Part of a small language model's weights.
Size: 10 layers, width 128, 4 heads of 32, MLP 384 SwiGLU, vocabulary 2048, 2.67M parameters.
Each number is 200 + 30 x the weight over the matrix's rms, rounded and kept within 0 to 999. Layers, rows and columns count from 0.

# v: layer 5 attention value, 128x128, rms 0.133, rows 43-63, columns 0-127
# o: layer 5 attention output (transposed), 128x128, rms 0.137, rows 43-63, columns 0-127
# q: layer 5 attention query, 128x128, rms 0.131, rows 64-69, columns 0-127
# k: layer 5 attention key, 128x128, rms 0.131, rows 64-69, columns 0-127
v43,183,220,218,177,206,182,210,201,156,195,216,155,185,226,245,184,203,208,181,181,173,214,240,174,193,190,231,218,247,212,246,216,175,245,242,150,203,218,264,234,193,178,133,213,204,207,172,194,210,228,164,221,208,283,156,170,204,158,190,219,191,188,230,239,250,176,159,228,182,199,180,228,258,214,178,165,155,182,163,239,182,173,149,171,242,245,109,202,189,220,191,231,236,177,182,220,205,250,178,216,204,209,182,194,217,233,147,122,195,211,182,187,146,180,195,263,208,194,230,105,216,208,192,139,142,181,178,172
o43,153,214,187,256,218,245,225,185,235,224,218,189,184,294,235,228,249,193,229,235,219,190,176,140,210,178,247,205,186,267,162,246,157,206,216,166,196,217,185,186,207,270,198,190,205,192,233,148,189,247,149,184,211,174,204,191,201,182,163,211,207,181,183,190,253,119,164,240,215,189,154,235,181,209,209,150,220,255,192,202,185,188,260,189,235,187,196,259,225,220,207,145,265,225,227,194,144,177,197,190,207,180,144,176,201,163,181,177,225,166,189,170,124,243,214,198,195,187,185,194,161,236,256,154,193,181,161,197
v44,225,174,204,208,143,217,192,241,192,256,221,239,89,206,220,239,205,232,166,210,242,154,174,193,199,197,165,165,220,174,273,154,203,194,200,175,235,201,247,200,194,216,149,224,205,209,257,170,212,194,231,177,208,179,173,157,192,202,199,226,171,242,240,237,163,230,147,207,168,241,243,232,259,185,195,206,196,192,202,253,196,174,234,218,203,215,191,181,185,200,219,215,237,180,175,194,205,224,185,215,129,126,189,204,217,218,195,186,169,250,226,160,169,161,172,255,201,244,249,229,238,179,201,163,196,239,183,175
o44,203,176,251,239,214,191,181,200,176,212,139,191,250,189,196,172,194,135,217,229,240,180,186,150,209,219,268,234,207,197,260,161,187,179,158,256,218,209,100,174,227,195,221,178,225,179,193,219,169,236,219,198,174,215,161,200,199,179,191,201,190,179,238,196,240,230,206,278,230,220,174,161,126,259,237,212,203,182,147,183,207,155,240,244,239,144,180,245,187,184,229,251,213,193,205,132,194,232,164,201,262,200,150,195,175,221,197,173,178,195,201,177,172,182,193,203,237,153,217,184,182,210,219,231,204,188,192,137
v45,198,238,208,206,187,171,184,229,93,179,152,202,158,218,172,181,221,202,190,153,182,227,239,182,189,237,197,212,230,197,183,231,183,154,253,197,194,176,221,248,176,195,143,216,183,225,286,169,221,210,177,240,226,240,181,182,182,214,195,209,191,172,195,163,188,194,185,179,147,231,152,162,173,158,128,205,174,215,160,210,207,200,208,210,240,127,194,243,196,235,194,256,236,209,174,248,177,234,223,229,225,239,188,190,192,226,189,194,149,190,184,172,148,171,214,228,225,171,160,192,224,179,174,153,227,200,227,146
o45,203,165,155,221,216,201,177,155,189,193,227,190,216,255,188,196,243,162,248,209,179,167,162,150,197,199,160,269,207,192,203,196,190,208,218,236,186,169,195,173,223,220,260,181,247,181,187,214,199,221,208,204,186,107,246,183,157,129,222,175,197,222,181,276,234,135,202,156,258,193,197,248,193,202,236,203,222,280,180,225,205,236,199,174,232,200,171,230,171,215,231,217,204,253,225,205,167,177,218,187,229,244,177,211,228,227,172,177,183,184,177,186,186,253,195,212,213,239,169,195,205,189,185,192,195,221,158,270
v46,160,225,218,231,197,219,223,167,200,165,185,155,250,214,161,216,148,196,232,165,186,222,187,174,233,199,239,238,231,241,196,240,202,197,249,224,142,228,224,234,222,183,225,209,178,230,139,194,198,220,147,206,178,242,197,224,243,154,201,168,232,177,182,221,252,168,178,177,238,178,227,219,130,213,177,129,191,173,184,197,186,214,160,192,209,154,172,234,191,219,198,176,200,201,228,190,225,205,181,174,250,241,232,181,192,173,194,183,253,193,92,219,227,255,192,196,154,159,214,198,174,202,230,217,163,143,183,171
o46,188,213,181,142,195,225,246,203,195,255,250,169,169,233,241,210,180,227,179,227,213,229,207,196,209,133,141,171,221,269,174,218,199,255,206,158,219,190,235,236,249,234,186,229,220,217,233,211,225,214,164,180,173,166,246,189,210,215,205,212,221,229,156,184,194,184,215,144,181,184,167,242,207,152,184,155,198,166,236,215,217,184,182,163,200,140,274,206,199,201,148,158,198,203,160,280,166,175,176,215,119,189,239,168,199,167,218,246,237,232,248,219,150,219,207,182,216,229,209,152,203,229,207,136,193,224,204,239
v47,158,211,185,174,260,160,165,219,252,224,219,190,212,206,239,164,271,192,182,171,189,266,255,168,216,249,231,205,233,166,194,186,180,196,232,154,187,210,99,176,243,215,184,222,172,169,129,203,183,224,151,208,191,215,279,222,203,213,226,211,221,177,205,165,174,205,274,198,174,166,149,169,138,190,211,232,166,229,203,196,227,196,178,157,205,219,217,236,240,197,150,188,180,174,223,224,179,222,177,208,267,201,210,242,148,164,187,193,144,249,225,210,135,231,193,120,192,184,228,216,250,235,177,182,202,254,179,193
o47,174,196,219,217,212,230,187,189,198,171,186,199,209,214,131,245,214,185,199,192,241,146,183,265,197,238,217,224,198,195,184,163,196,275,204,215,177,190,296,163,203,195,239,212,181,250,231,232,170,207,213,196,221,187,170,216,194,177,209,238,247,178,179,185,230,223,188,140,176,202,247,283,268,190,188,221,197,312,213,192,232,252,201,165,152,267,141,133,215,226,234,179,230,195,181,225,237,230,232,211,195,123,184,159,235,154,170,192,205,142,137,239,179,231,215,197,185,234,225,212,229,196,176,204,246,108,161,267
v48,182,226,182,259,171,209,199,264,190,197,192,203,210,183,215,187,189,273,193,171,181,195,236,159,233,258,191,197,221,227,171,181,198,164,220,221,171,191,219,262,165,227,190,189,161,255,120,200,232,248,152,206,169,222,209,149,193,182,185,185,260,193,229,217,236,132,135,172,253,188,230,167,154,217,127,172,195,233,165,243,177,217,165,266,223,238,196,221,183,170,168,161,158,201,254,214,195,218,191,174,205,195,187,197,230,216,214,185,202,174,184,174,173,214,201,154,184,171,162,242,223,199,233,153,206,207,170,191
o48,185,235,160,135,194,232,244,187,222,228,244,236,185,266,176,178,203,187,189,220,224,220,206,200,173,234,190,223,233,176,203,159,150,253,175,213,165,176,240,193,218,229,193,213,182,223,232,277,151,291,176,208,189,122,258,207,189,189,198,193,211,225,121,144,200,188,180,160,251,230,173,191,226,216,152,154,205,181,167,210,204,212,181,190,188,133,189,233,201,192,181,156,234,170,215,236,148,238,209,208,170,214,252,175,194,225,252,205,199,252,244,238,130,156,189,212,248,224,178,159,194,257,187,157,227,187,224,209
v49,215,189,208,231,141,195,212,105,192,185,230,241,222,228,156,204,212,119,233,221,208,283,171,220,216,167,179,243,213,258,204,282,232,236,206,237,179,216,280,148,235,192,225,211,195,165,174,191,170,169,162,230,234,235,228,266,249,182,212,139,242,193,177,225,210,200,257,178,200,168,226,212,194,221,248,193,200,147,243,169,214,189,140,160,216,140,248,265,201,228,229,153,223,219,280,201,192,193,200,195,261,170,208,198,193,188,184,202,225,187,143,202,265,226,164,185,192,232,194,217,184,197,171,203,150,202,184,180
o49,260,200,258,153,204,174,243,167,204,243,197,149,177,188,232,219,181,262,227,171,196,236,189,186,226,159,132,187,201,227,203,221,247,202,190,160,170,209,235,252,204,149,167,236,230,271,181,186,211,151,195,170,143,259,172,198,199,245,183,213,232,248,200,227,216,199,220,138,104,220,187,226,237,179,179,234,207,187,237,232,260,141,157,137,184,211,264,172,199,227,162,207,229,207,167,213,211,156,162,194,159,215,232,162,166,200,208,219,227,169,200,177,182,224,227,138,242,193,271,203,203,214,244,171,219,226,234,187
v50,200,226,205,211,160,207,187,184,120,203,183,272,152,235,180,231,204,230,206,214,215,208,190,209,210,254,175,181,191,238,209,204,234,160,243,226,184,168,205,219,184,164,169,228,149,229,279,175,157,208,234,199,215,218,241,173,175,195,143,194,168,200,208,216,148,225,185,169,187,195,173,221,204,171,188,207,207,152,183,222,182,214,220,193,212,118,261,207,190,245,183,218,240,195,145,188,188,187,232,180,200,221,214,220,245,225,210,180,195,198,237,203,197,159,205,219,230,183,172,193,238,171,183,133,197,221,168,155
o50,225,218,204,228,170,182,215,161,241,200,182,158,221,234,239,170,173,176,265,198,165,186,176,190,160,194,165,209,185,212,214,197,229,184,207,244,187,203,176,187,184,191,205,152,257,185,163,253,192,199,231,173,163,197,204,185,194,162,211,179,196,197,162,272,219,170,240,138,236,257,219,210,154,227,244,210,237,240,169,180,217,205,176,213,271,184,178,209,143,212,229,223,187,217,208,163,207,198,160,195,231,197,142,193,203,244,172,183,163,233,233,247,191,204,231,200,218,232,189,198,140,197,209,239,187,253,186,193
v51,193,221,234,170,253,205,160,234,205,222,219,167,168,189,239,198,267,168,194,202,235,224,215,220,220,205,220,217,220,201,188,183,174,187,167,135,197,172,119,249,223,181,181,216,200,192,226,180,235,174,203,249,223,179,191,198,148,236,205,214,154,184,205,150,190,229,194,272,151,184,163,166,195,166,193,201,209,211,206,189,226,225,172,166,182,180,198,194,211,160,169,228,205,196,193,224,169,176,225,199,231,281,160,207,158,180,198,213,171,205,249,202,179,243,195,135,213,190,213,166,229,248,170,158,182,205,254,197
o51,183,159,155,224,229,204,158,189,215,150,211,209,205,199,181,225,195,148,199,170,176,211,178,208,207,208,235,229,179,196,182,162,225,203,238,196,184,212,244,117,179,175,244,163,167,214,211,193,210,158,198,233,262,210,190,228,213,130,254,193,179,146,174,213,194,181,159,179,174,207,238,252,183,190,232,192,157,262,241,213,215,221,214,223,192,242,167,214,158,191,278,180,221,173,223,190,237,241,221,221,266,179,192,217,244,197,138,149,225,183,147,206,222,213,237,229,156,229,193,183,195,145,196,198,241,185,170,257
v52,237,204,153,196,153,218,222,200,217,211,191,271,234,190,214,160,154,222,165,229,208,136,235,216,203,156,160,157,187,192,182,150,242,250,154,277,197,218,218,175,200,175,243,148,192,188,144,232,125,178,219,177,169,177,217,176,225,133,175,213,200,205,206,182,227,250,195,196,246,226,212,219,170,231,212,187,191,223,169,214,175,203,226,237,218,255,178,195,129,239,231,152,143,215,131,142,210,188,215,227,174,146,203,207,224,203,229,204,206,199,154,181,235,156,225,196,197,186,192,226,214,181,245,233,206,230,213,193
o52,220,262,211,219,183,196,197,266,202,199,180,240,199,209,235,175,204,257,199,214,228,186,154,220,214,160,193,152,183,165,224,227,199,135,207,157,247,209,208,231,106,161,142,223,146,208,176,234,194,214,191,154,213,208,233,238,224,229,172,210,205,208,208,173,187,257,218,195,237,208,175,151,196,220,172,168,233,152,148,171,186,197,217,236,186,199,192,170,252,176,202,223,189,198,156,200,206,169,183,222,183,206,230,200,159,254,221,260,163,174,226,239,221,144,186,167,250,135,214,247,225,266,175,172,179,174,241,154
v53,164,175,230,240,139,182,220,167,209,205,183,189,126,186,181,257,187,218,207,238,217,251,193,238,222,191,202,208,200,250,251,251,188,160,287,169,189,219,298,140,211,189,157,213,243,206,237,179,196,177,230,188,234,212,191,185,227,235,161,187,180,216,196,203,172,211,247,130,180,201,222,258,289,198,237,203,221,178,181,181,190,194,210,205,157,208,247,220,186,208,214,234,228,221,192,221,217,187,177,199,218,160,202,188,179,220,180,175,243,188,216,184,224,213,182,254,208,275,202,218,146,194,163,183,174,183,186,190
o53,248,178,257,186,177,183,277,117,172,221,207,159,234,177,176,206,194,161,216,228,166,216,221,164,208,213,163,203,184,209,209,215,215,164,186,201,192,221,76,258,231,226,203,233,245,152,154,171,238,186,196,172,144,264,159,164,171,209,163,203,226,187,213,204,264,187,273,216,146,179,181,189,188,221,215,247,226,207,195,192,190,138,193,217,269,220,253,232,195,189,170,189,216,205,253,185,183,175,134,183,187,225,170,164,188,146,186,199,193,231,220,186,169,229,214,208,221,199,219,186,189,176,223,208,210,208,207,133
v54,191,196,201,238,173,205,211,214,177,193,183,149,151,191,205,211,178,276,210,220,216,207,187,133,247,222,178,184,163,212,197,180,176,171,236,187,210,153,239,289,124,175,124,230,180,238,284,196,188,212,303,175,202,164,235,190,151,249,215,175,173,247,173,197,189,212,166,194,131,234,236,223,206,170,204,249,285,235,250,218,188,184,300,231,122,183,276,178,233,187,183,235,187,255,158,182,184,118,207,176,199,209,261,231,237,215,218,188,190,185,253,202,160,230,223,149,223,221,173,272,136,182,214,246,221,212,211,228
o54,209,188,193,197,203,146,221,105,168,267,258,209,219,142,179,177,162,149,206,178,182,185,245,266,198,218,170,245,245,135,262,161,196,204,180,265,205,175,114,155,216,182,254,146,228,152,175,200,265,223,228,220,188,201,208,154,225,171,219,163,196,186,224,154,188,167,262,197,203,207,208,118,191,238,230,220,212,186,169,175,175,237,193,205,222,178,174,198,107,161,214,208,205,219,264,210,257,223,198,198,209,140,192,246,222,183,247,194,114,259,222,235,224,172,181,187,214,238,155,174,168,201,146,236,219,229,198,146
v55,202,141,229,236,193,200,200,255,242,212,271,130,83,189,275,232,187,235,226,203,234,223,197,235,186,189,216,146,174,242,210,206,166,222,232,140,246,198,269,189,130,183,164,194,198,215,200,189,243,243,233,229,243,185,213,226,210,201,229,184,182,238,219,209,166,177,141,217,164,222,258,195,226,185,214,234,199,176,256,217,164,205,216,189,179,203,199,235,185,177,230,176,223,201,213,254,243,189,197,199,159,168,205,228,227,149,191,186,196,168,266,230,189,194,167,187,199,193,201,158,157,194,185,180,220,193,170,246
o55,179,165,227,192,194,150,240,171,183,219,202,222,210,163,177,190,159,191,183,141,236,208,203,212,213,240,262,251,241,183,197,198,227,179,162,262,168,237,71,220,211,176,206,191,193,169,189,171,207,218,183,286,205,225,193,218,156,192,173,189,196,197,235,158,174,178,197,199,172,207,172,199,188,197,230,213,152,182,194,167,190,174,219,173,256,175,131,256,139,184,208,239,280,145,184,210,220,225,184,209,230,212,162,190,184,206,223,167,225,221,226,187,148,207,225,189,178,172,177,160,188,181,208,229,220,179,230,136
v56,204,212,189,163,245,161,177,205,186,178,178,171,171,235,190,128,196,188,175,197,199,250,227,196,180,227,199,251,210,188,153,232,149,191,246,190,215,178,177,162,165,165,184,181,208,186,228,184,224,212,220,264,223,208,221,233,232,217,199,237,161,211,192,144,160,223,253,174,140,192,135,173,223,165,224,251,221,184,186,168,232,187,210,196,192,150,167,241,225,198,185,253,199,225,159,205,237,195,208,200,248,167,223,234,167,188,160,198,158,212,236,212,150,202,214,176,235,196,205,160,202,214,131,194,230,214,234,194
o56,222,164,213,259,180,188,170,142,175,165,220,230,201,224,171,204,216,186,229,168,190,147,183,224,206,216,211,214,211,201,171,209,237,216,224,208,195,189,172,188,167,197,267,207,226,176,154,181,192,168,191,208,231,171,179,170,155,159,210,171,210,229,192,231,218,140,197,170,200,191,221,257,211,185,230,206,240,270,205,196,172,237,207,152,201,261,129,178,207,196,251,223,215,244,221,195,225,200,225,179,207,209,167,185,244,163,181,218,177,168,124,213,234,278,222,183,198,247,180,242,213,135,183,213,208,182,154,237
v57,160,198,224,252,217,150,201,180,215,192,207,200,120,167,133,246,184,169,240,206,205,246,221,204,239,235,177,228,144,154,193,225,183,131,271,190,192,190,171,188,221,219,185,214,220,209,286,159,179,141,261,154,162,157,242,215,152,293,184,197,178,199,173,208,150,206,243,154,188,207,194,166,274,169,223,278,223,194,167,186,210,191,278,201,176,170,289,190,226,192,215,215,229,189,189,168,138,171,187,191,217,254,193,183,161,220,194,181,211,203,261,221,241,201,190,190,240,254,209,247,172,214,185,228,202,181,223,262
o57,237,191,222,168,211,197,216,174,186,191,223,141,239,144,150,224,197,120,175,168,156,183,266,229,162,234,189,218,171,207,247,161,246,150,212,262,181,180,144,191,217,211,232,187,253,194,145,209,236,156,246,169,179,228,185,155,213,176,241,195,226,180,192,186,205,186,229,174,154,176,257,134,199,201,200,248,200,226,179,227,217,191,160,229,228,257,215,187,177,205,157,219,170,221,268,154,249,233,199,186,174,209,170,164,236,174,177,190,151,244,209,145,253,210,184,242,185,230,177,214,165,167,123,258,175,196,188,207
v58,218,148,195,192,218,219,195,225,232,218,221,212,205,177,294,165,218,171,173,224,208,180,211,233,153,141,202,177,219,180,187,209,192,253,153,180,227,214,221,138,258,199,273,163,275,161,260,228,204,163,211,230,226,174,161,245,245,210,213,198,200,222,197,154,185,216,189,217,197,235,201,180,209,196,204,217,192,222,221,199,213,190,182,226,233,256,166,193,159,181,224,177,175,216,287,243,256,165,225,237,191,128,173,235,142,203,186,193,173,181,257,171,215,203,189,206,204,231,188,222,182,222,188,224,203,207,210,184
o58,193,147,213,206,231,161,184,240,158,155,181,267,197,156,173,233,235,214,178,204,222,229,138,178,223,201,244,273,197,104,187,206,205,168,161,159,194,202,173,202,143,182,204,251,167,201,193,173,178,164,187,235,260,238,160,204,174,190,211,178,197,195,258,206,211,259,191,242,176,187,177,245,200,205,189,240,194,190,226,206,155,180,215,161,141,240,165,204,246,190,229,186,243,183,186,186,231,175,244,243,239,279,178,205,132,217,200,176,218,145,178,169,222,184,177,201,200,128,213,226,217,172,211,192,199,155,244,176
v59,198,170,170,190,239,192,204,236,177,166,196,168,169,210,264,174,205,226,218,224,197,220,167,175,140,193,172,226,157,174,184,209,211,204,166,195,213,159,250,244,125,169,206,202,212,201,260,219,201,199,245,242,175,201,192,237,160,257,196,197,199,208,230,222,241,197,144,198,192,238,154,172,258,183,175,267,253,163,211,222,182,182,226,196,180,188,188,178,214,155,193,241,191,210,192,190,208,136,241,214,195,234,205,247,191,234,194,213,169,157,264,176,178,217,188,182,264,234,151,211,176,188,200,212,225,198,215,199
o59,172,219,139,236,221,136,202,199,209,237,235,239,189,186,213,170,200,194,228,171,146,197,235,192,157,170,205,241,201,103,210,178,225,185,145,236,166,215,162,148,139,215,237,182,232,174,191,172,233,202,217,243,231,187,177,200,192,205,220,138,212,192,202,162,159,126,199,228,246,239,182,189,184,213,197,204,230,198,224,194,173,222,219,180,152,254,131,208,177,191,212,160,246,205,271,159,247,208,249,175,220,268,172,237,224,193,221,166,166,207,183,176,228,216,176,224,186,234,159,249,161,183,194,242,185,209,176,175
v60,216,210,225,192,218,188,184,211,174,177,231,193,202,211,222,168,250,187,214,243,207,214,153,256,199,170,234,221,201,280,164,249,213,206,176,189,234,195,196,172,229,184,196,206,202,201,179,187,216,155,208,259,239,218,171,249,204,188,142,224,167,168,202,190,195,205,215,234,202,165,146,185,243,171,206,213,178,163,182,162,213,234,141,138,209,159,169,231,167,200,185,223,191,193,213,232,246,194,205,186,218,224,196,193,189,208,183,212,224,159,237,220,252,226,205,196,193,187,193,104,193,233,135,151,182,228,159,240
o60,204,200,177,214,182,185,224,231,219,141,198,212,174,244,249,252,189,210,220,157,158,238,187,181,198,204,227,144,190,214,158,218,238,174,242,166,183,233,217,225,145,199,189,224,213,218,185,130,180,127,181,205,217,221,198,199,142,165,210,174,192,202,175,283,203,190,178,165,166,184,216,256,184,178,218,174,219,215,249,217,213,205,192,191,203,270,172,236,161,219,254,172,235,159,193,180,210,142,185,198,235,214,190,186,216,176,189,158,240,189,145,216,215,228,290,250,164,216,178,232,206,146,261,198,213,231,185,224
v61,207,248,142,203,151,203,213,223,178,192,165,225,238,181,211,160,243,296,179,211,177,185,243,204,194,214,163,176,158,229,196,145,256,145,96,236,174,202,176,250,161,196,187,182,165,194,159,227,181,211,200,194,200,200,222,197,143,183,207,193,191,214,235,218,222,220,168,187,211,232,193,203,221,227,209,209,209,201,190,210,158,230,247,211,195,235,238,189,206,200,178,200,173,187,102,186,145,161,200,184,177,185,170,199,252,230,219,230,212,155,222,198,214,159,186,204,230,176,139,254,228,181,257,156,242,251,186,179
o61,191,308,171,210,161,178,206,207,233,204,210,197,207,265,185,109,203,232,236,184,164,177,223,195,171,221,179,150,170,128,232,202,154,166,222,214,221,182,248,164,150,160,179,164,209,178,248,259,254,220,232,196,206,172,212,243,174,271,196,175,184,182,142,167,207,205,222,187,277,235,208,114,205,232,166,194,210,191,147,141,187,209,212,275,194,257,162,224,187,225,169,173,170,182,187,190,216,215,163,152,212,190,236,239,176,247,214,199,136,199,210,258,207,153,210,232,216,222,186,230,206,263,179,188,228,224,213,128
v62,241,176,182,184,157,200,220,182,236,231,235,253,203,195,211,191,224,225,171,256,201,208,185,255,164,219,162,168,188,224,228,214,241,244,157,232,241,208,277,85,157,209,200,174,200,177,209,212,146,197,231,235,203,190,186,252,197,212,190,178,249,211,226,216,188,229,207,194,225,204,235,192,240,229,245,207,198,151,204,183,187,201,205,233,220,198,227,202,195,205,247,171,205,214,186,214,232,200,198,206,154,80,170,231,244,188,201,252,219,147,224,206,222,156,139,218,217,217,189,233,194,170,216,220,231,223,158,217
o62,238,253,286,207,149,153,225,233,217,207,174,176,232,190,187,160,163,253,212,153,177,221,192,152,208,233,212,171,199,169,221,210,218,168,186,201,179,199,149,258,180,130,135,249,224,192,190,211,189,212,207,221,202,237,142,215,139,257,170,172,188,226,244,203,206,208,227,258,211,239,201,179,212,220,198,239,186,136,168,168,219,161,213,184,190,202,175,173,229,225,176,235,234,186,181,161,224,187,179,178,210,261,218,194,160,234,219,201,185,187,217,197,193,177,195,163,211,139,234,225,202,187,235,208,162,210,255,83
v63,230,191,174,202,236,200,197,203,198,190,178,234,252,195,168,209,176,198,235,184,209,146,181,202,200,178,173,160,165,180,159,156,190,171,177,229,227,205,124,193,202,238,267,169,192,172,201,222,175,198,259,214,190,111,240,190,236,178,231,202,203,189,144,178,207,206,219,198,240,210,208,184,132,179,206,195,246,212,209,174,196,229,244,227,167,177,240,200,196,213,218,171,186,217,196,181,188,173,200,195,177,230,248,180,221,189,246,237,200,197,170,209,229,204,258,201,186,158,153,250,183,181,227,275,223,205,201,243
o63,198,185,189,167,183,196,148,239,175,172,188,250,194,142,200,189,167,226,173,174,190,208,217,242,202,184,150,172,233,174,227,197,199,198,205,207,243,191,219,229,204,153,183,183,165,214,173,222,187,191,241,186,169,190,244,201,230,206,211,169,198,215,234,233,143,262,193,165,215,180,243,137,210,188,200,214,195,162,195,209,176,216,179,186,187,209,223,186,181,156,204,240,134,186,148,235,245,221,221,232,189,207,220,231,186,234,254,244,159,223,234,237,273,185,171,181,193,192,165,205,230,198,134,235,188,204,215,229
q64,186,241,240,190,185,176,229,196,221,258,195,199,228,206,232,133,219,206,179,243,243,199,196,192,215,243,210,157,149,237,203,156,187,190,204,205,240,190,188,214,169,235,146,186,183,191,207,209,205,184,201,230,208,231,225,205,211,181,235,245,171,203,211,223,154,202,234,218,203,205,197,203,159,210,236,181,173,136,205,184,193,139,242,206,189,176,217,219,228,222,155,181,177,156,227,231,200,184,191,195,224,184,209,184,157,170,216,185,188,217,221,175,184,141,219,184,171,240,209,211,188,200,187,222,233,197,193,133
k64,201,207,156,181,196,198,185,209,178,184,200,222,149,184,133,241,209,177,181,145,168,213,203,230,177,181,173,199,226,186,200,243,235,173,232,171,186,240,195,196,187,173,205,203,198,248,217,188,226,221,209,174,195,178,173,184,215,197,163,179,220,134,197,132,148,218,153,156,178,199,177,201,240,165,190,208,222,187,228,188,226,265,144,192,166,174,186,185,150,188,215,238,204,236,189,160,202,206,221,215,198,223,179,190,275,215,176,196,196,201,214,236,173,218,181,221,184,193,188,190,204,223,221,162,147,183,222,230
q65,198,180,237,195,189,230,140,235,174,266,269,131,144,242,248,197,227,255,228,235,206,209,210,123,221,200,225,150,205,224,163,143,209,192,200,215,243,169,108,228,249,226,177,154,183,185,243,149,235,216,234,214,220,193,222,169,157,230,179,156,147,200,243,231,137,128,185,295,234,168,174,217,222,198,204,244,235,185,158,228,175,180,181,154,230,108,221,210,176,230,173,209,253,200,248,201,157,192,204,190,164,187,178,207,212,145,213,194,205,249,252,216,168,203,195,193,189,180,172,198,219,202,154,221,191,283,189,193
k65,229,208,221,156,207,245,227,187,193,220,198,197,193,232,205,205,203,213,162,221,155,211,217,176,201,171,234,205,169,224,203,220,194,181,215,246,214,202,185,193,235,228,181,212,214,174,188,184,188,152,177,230,227,196,189,186,170,181,243,208,187,211,212,246,233,196,222,230,237,163,188,192,219,256,191,190,240,224,206,228,162,171,183,192,184,206,224,243,226,161,131,198,223,158,207,193,203,196,206,149,213,212,207,150,199,175,243,203,241,233,201,193,223,195,175,195,193,246,200,173,195,173,163,228,209,214,225,175
q66,176,205,261,186,152,236,236,263,248,239,228,165,185,201,220,165,210,198,185,251,204,211,216,151,200,243,169,147,175,264,140,174,182,142,198,214,268,196,184,247,245,242,146,114,185,211,195,165,208,148,270,239,207,226,184,132,117,175,240,195,159,187,165,206,147,272,175,253,179,179,195,192,224,225,165,192,184,148,169,141,172,187,202,161,214,122,159,226,253,226,168,108,219,165,253,255,168,195,226,206,243,126,174,162,143,117,242,199,230,237,287,197,198,189,189,182,149,207,190,221,222,184,211,199,221,214,198,99
k66,252,201,179,162,203,205,194,149,216,232,230,235,191,247,205,288,202,178,224,281,194,170,241,219,197,224,306,251,195,154,222,132,217,192,216,232,165,210,210,199,115,267,241,226,220,205,141,204,146,198,130,235,255,187,171,192,195,232,215,191,131,214,180,167,202,187,193,259,166,176,176,201,238,224,203,183,223,212,114,257,184,169,184,150,174,159,225,291,187,182,135,201,261,157,230,173,139,258,174,138,197,209,211,171,203,172,243,187,213,286,220,235,267,213,163,211,228,221,211,145,226,180,147,237,223,222,206,212
q67,202,184,248,189,185,236,145,207,151,220,246,136,140,216,230,211,264,213,190,244,208,194,208,172,217,149,160,213,242,202,208,198,197,190,204,201,297,176,152,244,233,266,165,106,183,170,214,194,192,206,263,179,200,144,203,143,197,221,172,177,134,183,246,242,170,146,174,250,227,161,208,194,244,204,201,198,224,188,173,238,189,202,193,93,178,126,224,225,162,197,126,186,218,211,227,202,208,223,262,197,188,196,172,204,254,166,153,195,187,252,287,254,172,212,170,164,191,195,154,183,189,230,151,203,134,244,190,250
k67,214,226,226,172,211,202,207,204,178,240,216,176,245,194,242,183,188,197,224,249,211,208,212,166,235,203,218,202,215,218,169,181,186,190,199,219,232,152,186,236,203,218,201,198,204,174,146,198,194,152,174,220,225,260,244,184,183,161,210,190,162,189,192,189,199,213,210,261,196,129,195,218,168,242,208,172,185,224,164,229,132,118,219,195,201,191,259,247,233,217,172,141,178,185,193,218,141,219,219,181,188,209,208,180,170,135,241,205,211,232,169,165,217,174,196,189,219,185,178,181,193,162,193,221,245,229,252,170
q68,163,201,201,173,221,182,279,206,228,205,190,224,239,219,238,161,153,175,228,223,202,254,170,168,213,267,273,230,128,150,229,159,146,228,194,174,184,235,173,152,169,166,199,207,256,147,238,193,188,209,235,173,229,225,206,232,194,168,266,211,151,268,147,241,167,203,210,198,210,210,122,162,154,206,248,158,195,157,153,162,146,187,263,210,166,173,220,227,232,200,200,180,300,195,197,202,186,217,205,211,257,212,230,166,99,207,253,203,216,234,192,195,149,152,207,243,218,203,228,203,234,199,162,163,266,187,212,141
k68,186,200,194,178,175,219,231,171,193,225,176,184,224,265,222,201,188,234,200,226,172,176,226,157,219,193,265,193,193,163,179,189,182,212,217,214,222,203,198,186,211,241,219,191,229,202,195,194,189,168,157,185,241,149,170,190,172,206,239,210,140,238,176,233,216,206,189,233,228,185,168,232,205,241,187,143,213,228,143,225,162,174,230,172,197,208,220,231,204,191,148,176,244,224,198,185,189,242,193,155,197,197,175,190,193,169,247,189,247,256,214,216,228,170,204,171,203,224,213,176,208,185,148,179,222,241,214,176
q69,174,147,241,164,178,231,186,261,232,203,248,163,124,209,223,207,220,246,224,263,204,241,202,180,184,269,182,175,217,229,160,191,188,170,197,187,233,180,171,213,236,218,138,153,156,193,237,133,175,160,242,286,250,239,164,176,159,210,229,188,158,202,208,178,129,246,158,230,138,190,179,184,210,203,185,200,190,116,188,171,220,142,172,140,213,98,165,217,221,202,183,151,240,146,203,259,174,210,236,198,229,135,189,181,184,150,229,212,212,223,290,227,176,214,147,193,157,181,190,214,274,229,218,206,242,232,222,134
k69,226,194,185,138,245,248,216,188,240,263,255,208,229,242,250,222,202,182,231,280,214,178,239,190,187,195,254,254,215,182,200,137,218,198,188,233,224,212,195,195,141,178,220,210,238,154,145,237,169,212,149,223,230,186,206,182,198,177,209,160,140,263,216,204,215,207,220,257,161,156,165,198,211,246,220,183,198,203,143,270,105,150,188,170,130,157,293,300,196,195,115,173,237,177,185,178,146,255,220,148,221,229,259,170,198,149,266,179,201,297,182,211,258,189,168,185,254,218,166,146,190,149,161,226,247,229,244,189